From a checkpoint of a small transformer trained on Wikipedia: capped logits.
Each number is 500 + 25 x the weight over its row's rms, rounded and kept within 0 to 999. Layers, rows and columns count from 0. Numbers have three digits each. The size before them is the row's rms in percent of the matrix's.

# down: layer 4 MLP down (transposed), 256x64, rms 0.213, rows 79-125, columns 0-63
# up: layer 4 MLP up, 256x64, rms 0.228, rows 80-125, columns 0-63
down79 091:470476446499496482487520508527508456474487549495465505486444477445515506460485481523515466491479441521508518510506525465482481508490519525487472499508514515496547507489479509528518536507527511
up80 111:447468509514518451490510527462490492493514475496545484541490477520494515481511554499525474477506500480541510508530483457519467509485504493453524498511466521480475534479509479481469543512491466
down80 101:509458476484484464473503516507527503492502519526539508497475483555496471487494510475487519493476469486490538518513544478533489500487503461514511496477455502467521510472490489499439502542503429
up81 086:510497483502531518516522499421481454510468464469518475488475539499503504493515539490538485474491517483464489464512493526497471542470503527492457500496504486515535501554500491509490526462497526
down81 087:545543495476468494458502454478492528525485538515540537520526516526494491484506504502523541511514544488483513509484486501521480516524530513553496500555475489496478479550486500471481483482504469
up82 115:486541493527486483512500501493501483515471530544537452479498499469516497460488521537481494510487500503507539523480474506467464524486474542469494519524442547522497532544531474507512513476516483
down82 105:521466452457520474527495475506478491474480533491496468471501481505516457496556488491465489511484500484523503517544477496474475506554506550528465461501500492494517504511478470503490545465508510
up83 095:497529500497533481531488528501546510534502512534466500562450473541516512492526492497503502552525471482502490464522521450531516519512489504479461505489479499516483523550482533501473518503487505
down83 089:493495472483492461510435508516535546521509486500526532510470487492534507472527516474457497493498503535467478505494514532499546526514475492497509510445487501513481471501490498467487461553503541
up84 106:526517487501491520513527519471523511493491542452492501500501506494481501491492510499521457501521454480567454553493487477475493496481511537506509502499498539535536433529507520502457487484514491
down84 113:502536520529506526497500450497506497465473498506505478475484510501498494541489487504522494504465486532470480490494506540473460474527537472543503480522495484544511536494498484476575506515491560
up85 087:489483538499548482488529494502485485470485534510500475547470469482478548497482488477518519493508497520569486547511487462482503488486487512510518492496497486508473521479520526541452495447512463
down85 088:500480503509446515492541442458512555547520494478498503494538477478511472516520540501506491454500517508476500464461488559496490476524514464497510477476481495505497511456483507490507484528489500
up86 110:541530554541506493461505494497513471507508487517559521487497507459510491529519495519515452505535526517509516548483516495526509535494518493493511475505496501530471457517514553498452531488480498
down86 099:512530490525569485419489479532498518522488521522541498513549496470491512521508540486502494505484531512469536529501519489521518509522546518501508505481467487526478476473474488492502485525471488
up87 100:512514494488515488512501526502489493536524514541530482536485457429498512450535471481508548527465475530514499517484517457456453523499489498524491488506475480487493476528471519516479516483510491
down87 087:473527470493477516526491493502498489505482469451531501520509463527475517494479471511453463464480476494510506576493476516556509533516480488517486529513526474510498472466485485490485488505530457
up88 093:506528543507528514498472515462494517519534480509516512525474531532523508459460464501508512475447465495488502521501519501534474523468510504492527464516477481506533477534478467507528521492543549
down88 097:533514494482478502507554525527496504524489483491519516493513436495494521498502494491497458459490487443486459541513459483474498525530503507528500503545518492513528497501538531516447508466532505
up89 102:516504526475542476524524521482497479538468522494543493521477509473495541483486524493535515504539500469558500527495554482492503512495505509505539516508495504555457506495538516498512533448492501
down89 102:526519498423516490518508480497490520495485468501551470498524479500460477555505505498504519484525500498502508504501512542517507443521532503490516476479519472544516529480517505433520491484513510
up90 090:512491515526490473515491514488470462495495556471547474529515516532531516510501543541487487522515497556497524522505493502447510548533478490488530514525525489511471519510524507539500531489532480
down90 095:499474502492529490498493475518494529522532495467484557528539472490475482512472506483463479518520517546506463478455488506532527469492546435504499483495503458482491536498471496493516504528470492
up91 085:536516540488494530501498509476504495546485506496545527506516549524525486494475514522491489513486484494577556518557538503535485504518454509503496517530505485499498507513504502491544471514481480
down91 089:519479519542512539474446504561477480510489511510507495525522512465508498533498511494502491502472508486491476482495498485512509494538499456446496410519493504491510520535499466500526542505489513
up92 101:481512532527461450491516486464479487508537462559487467489495521515499524442511489495514486492506506474519491532492522488500496569477478481508501478491485471458501490523510488504531545458491494
down92 094:521467499513535505504507522486486499477513545506450517483484511521527488555482485453558495468488531456444484497539500482505530511501498495523491498508526446508518470516534497464512507484493490
up93 103:491541478516531523523485518499507482505521473512530493506507494475524473443473500511519503507459479510479497541486526492447474467498464531470543473480478503548472453500478514492468468486482525
down93 102:491524469459507500556522464480477496527522505486506520526502463506507563509418471512496445512523485495505480507465496532508516511456484488516515502512514504518466471482499501488508484524504529
up94 100:501502512534471481480517506458474480533516529538528499516508506519509484507507533531519466498490535514496441474533500536489494529462495544514512499492561545508481501483474507523511503458485454
down94 109:514498487505483521487522485485539477540496513524503529474534502538506497497467529494497500501478548474514488506495485522497477506471482565529500550470535516542486560494481489459533534474486497
up95 093:476564509497476442467500524474494501523473551512478509496488474491546520500506552511512483505507509470526471502534495510482478539469495483485529557539486513505500530482513486478502468503522481
down95 102:464511459498470511452525480508512507519476529539506478531496549527535508467514511480477449529529507488508512498483519522514504501495526488504473469465529491491495450478477492482538525479508558
up96 097:465513509512531477539491513489505503504494487484503499516522458524552464503494521537519490492497493408535487475491511456518442508507512514504497507475502538481502505529511477492480500542543490
down96 104:477531510508467494521521539547488508470483526511518482473501499479478489504505468465518522526537503549516497489502509511510511518470518513493497506535462475538487571523554472493499503541515541
up97 104:459479499505517513486479544475507513546475513522472517517459494495517510510481551485516494504512498487545540521523534460505525465521479507495479508466535537464490486486517497539491471458498548
down97 112:530470470478541515493513516503486471485483502500500494509438512485444489490514497520476519534484535497475451505517514509530546535483521518493487577474523499528518507491522535501469508510477510
up98 097:530497494513530537466505497498504518511483527516494479509505505511511530503473504486523475501468541516514547531477514471491465500502479488493519485496511586479473515464534527483500463458563494
down98 094:499532524493505473541488469548513495513474479484490499482554483495457463496456493487508527489493526563466487527498436514515510522484489511504491530520510528499490509516488488448521476535481496
up99 096:483525490554478504486516507467497545529493456540503500504514508474534511501498480504543518542518501476519485525524517496506483506498541546475509461489519526515462476448489462462496470527502526
down99 105:548488547470531515527484480522565500479517513519492480492536485469514517532513522507496486496504479513534461510524496522465545488554503460504523497473494487495528456497489518498533529497526469
up100 089:501513530499509522511495516489481482546464496511496456526504569499498536454481530496512492527514530517516524487529505510510469542491532503477523502472581481497513463473491501497472465490495488
down100 093:539470490486525488499481530517476464475495551509482527487468470476535532517483473476519488480500563543488490504508507531467528513507489550515499508457458480496530479541474507489503478488501481
up101 101:512503483502530526494513496468533491502515457497530476523463543508535504536484455514512526518513513542549471518510482501513504520464459497475473544491501493542520493514469481500516450541520514
down101 109:485496508504495534448471468485532495478482523500496517488509493487521503493519473490493527483498507518469481429490548508512514482528513512511476534486452466504513490517463567493464519461540489
up102 095:526483528517519513515495499503497443516503456515498475469457489482525504479456522513520450565505475506500512540508511495504442521498509490497482486515496504488511486468482529507439481516546519
down102 093:518470487508493472522445526494500513469463519513439536457505482457517495512519530455476532520497534489533509494481574503508498490493506481486502540526486496502476522485514498498534511516519478
up103 097:512474508489494480538509538515465437514464470514514449497528534476550507518476483546527500489501512518475553525517469530515480503488498515510498493506508527473514502497504516537439492494520490
down103 092:498534521504493491511447513548523508453535530505457532493476455523500533479501512474530487511507539474478418473484515512485527526484501492491478493537485503525524483468491500500507519490500517
up104 100:493523521507481500532500511423522513532477505478522494522485457490480526497544521513510501495503517493501457533529551501518507519502478460454521524512497514540467480513499508538499466545480525
down104 105:502466481512518489497473545534460532512472544467465474536469479465531515516525497517450510509461500511513502539488537488506459503513494509491510466487490459505495454499514500470492460470523506
up105 118:517480521522511476503518535473546510509560530537535529477489471508502510490492511500496504500457492488514503533536509469546494482494486472505529504555502490540454485506471534491478454486504468
down105 114:523502509518524503519532523500500536501506521485524475505501511469476483505542467509480467512476528493508499515492481558563491448516487444518469505563504478547510516499456504487502484490485492
up106 109:505492545561499531464499498499517480552513454491505487489483503449525496473482488493518495528513476481496460512537492493443519510471516490513514486523524503516491453535496546498525537469500503
down106 103:515513507510488518456504467509544516533491483506507464503536488480463507468530515479527489538467538459469483490488461452507538449509524501519516473469481528498525492511507492492546467504476488
up107 088:501482500496502464513449535494497481515469490513472517517532503476519498517483484463499466538477487514533524459502549493500513531460480504494494568522464516560515479477455480501483504512514511
down107 093:491485527481488502506495472515535543508506508490520519498483509499484474482483497504505518547541526473495498495471489527516576530533497484523489493495525470470451507513523477481503445517430514
up108 078:470528511505515503522532517481512514487508454481478508521510544528477470512505517458500505519478547506504489506476536494477519505463451499525521559489470541567521488511501485530487523496533496
down108 083:453510562511467534495508530485461531500496499503505531503474448499521524493506524492488470526488527496515485512480515492505477521492461515495512498485536472537525482518496484498527450502499420
up109 093:500515476523442475520516514453498533527506514520495527496520479482512517477506553545512522520518513494526538513535560510524531515507516510451504499508491498516478521472521479545520485506548512
down109 094:555458477486482513529472467539463499484589536493459520491500520478479508503516500520480482508530526530507478493492502491507484468494494534477535523500470471510499500517526502487526468517531504
up110 093:501496567498553522496414552506512465508533500473509496510472485503522458513493526525502482518480501483511477504493525505518500488517511498491478474485512474527489514458456505503519458491530492
down110 093:527511475486504516503513508573491527493539503510503465484549510511488499498514467515446480524503497499498530479508504489480531523539480537507464477519480512536557514478498478499443496542506495
up111 089:500511480509496525488457520489481517453496520477494487525432502463488526471546567497522488504492506494498521502504497533532505501523511492485476492494490492485488472532544505485503496425508453
down111 094:546483490516461510509515490503468483537489518460488512489511523481492476516506438489477502500511498526501499482516468474439511503455500526507512528482521552472504512459484475505479435527479517
up112 100:501491521479503475488485502496496506472466513481534501525517526507485495456490529528520481553509520493549482521540514517507526524489474475474557512454454507573481506493510509483502515471496469
down112 100:510474494444493497514471484493469540479500462465549512488527466528478526484473521529490531489516533497505518483454534535488488463463528474467521498506472490485513494473522478484496504460538511
up113 111:502491531492536504485476502475529458531560476488518516474475483455507520502504516526505487530468451515507495512543501479457523491469497528499504541467472543462471505507454513504484505477498483
down113 111:506472486505527493508497470522516514504495481469482485467481470503490557522501474459459520496491485514461519460472477521533557506497453495533495506480438523489504517462531501462511514499510475
up114 106:485453490487547532497511536477469483545478495496484503514537510538527511492493500539521514503493486536502482525517476508480514534489513481450482530473553475497496461481504522544470505470543505
down114 109:489450487442490488490504513478478458516516517513497471468495492494484499486518520509489448457500521507519464495547478501510517510460475495499502500445482481483552442504498543492489513510541503
up115 086:520538536536539495481429512514497506462509530477493497538501521523489507481483549505536522500483533492494530490545540519493515470491513511481485478458472508493490517486510491500539540475513537
down115 090:494446482503496469518515501480513483510514481469449469528485479496479493499517446539483450543487505515506486499484485490488464512468437493475489540548515537521520510496491503523481470509493526
up116 110:491495520495482487500495516496542506515463515523544470538504555530570513506531481488537446508555497526506474519526533516514525495500469518506528516505460507525473506505501525511492485500494465
down116 107:479495498464521518521483506476503537498449512474492480515516565506517504514475469499533560502517518455495466488488521546506530493507491504483514495484545484502490514460526463455510516478463517
up117 108:521503475544471493468469524492485497489521511546519488492481518502529515431466518527516482528456500494495483459498545486523469494508501529504509561528524501532490490536521507478467479512480510
down117 110:500531509512506537479472490486528477520502525503522478490481528546511466475471456520533556488516496448499501521513545502490526508482532488521491457485526538462520489527506503499454520521528522
up118 087:495467519485503482444477531492473452525494475502522562495514491465563489513520504514523513467547469506479487499485510476480491473473509466512509489496517490524480500474506525499486517469560485
down118 093:480526479472537465491483553502506508485537511502462499551509484467544492499509488494489556468473479490480528504486462457495493543495455494476495488501528530454487523504487491513504548498498511
up119 107:503465507540475507539493546477467501519531483488531490509517445522462508472521511498520520514520514529486483477497501504523478534511481519509525524468544525502491486507480529525471507502579532
down119 108:508491500503526510534498521534514509511555489484515488480512446504438558537497521499492494498463550478512485488476516495483517501502506487510494483511518595476504488487508500530481475511506517
up120 106:527506475474496516440491523489449471520547494497516494480502467508547511506486509495509487542444482527515500498556480498468512528487491495478457481491506485489506457532486521545478486469513507
down120 100:462509478434507545526478492488499498475511520465500465462458496494496501495512482486485479464528493479510521540473525501504567508534500441520515513548509499504503490511533523497508490489537502
up121 096:467519497506541490517497552476492486478501526494528477529511498443476523443526446485504513518495498520499520538517508474502509533455511551487485465507471518483520482528472511488467499484533490
down121 105:499467512492472493484569469474493514519464515445540479475507465526460526499450469488479527466502478510510512510510499500525536508496526535517515481518508449518516476462482502499513502480505530
up122 091:484513533508546480539459518490499476518482458503486511516485511451515475489480488452512528528534476491495506514571484509531478483496483536471506562492492489508517495496500504515491497554515529
down122 095:556462503508471493509492510529540503494504506472479543470516471506522494496519533550470491541508520510443469507494486534535531497524494531501437486476528483496500539506519502495502492486497536
up123 095:511477489509486463536519505440533473544485458517496461498461510524505467508505547478532536483523499488478484504504491497497493515465485464479501537481526476496471440495508509490484533493542503
down123 101:501484523519470516546505464544522482498501519526480503493512512548441512531495522492538520513535508496485485478483525499506501490515523517494452517523505409505484520512490498485507504462539521
up124 099:515468502491519464485491526461469509531487485501471515541519532514510448512491507546495508541470470515570514501499478526509475499503501506486515518497514499515474467510526477495507473504556441
down124 092:521429488510541469445501477476513494474486497524482450500483513523462480485533505513459503496498467503469516502489517511484507455562542512500519518476522500490494468511529504475526487512515491
up125 119:515515486479523490456505497476537476484508508499508508503462497478515537498523480553539511534526495499517528550540529482511487523495537540475539549463499523472484503463529519489502507475486464
down125 109:514522523480512524469524491501527505427486474470527484481488516501498506531507462538500481496544532478511510486511540535530517494523511493506468441477480490524463506475524509465539489521463502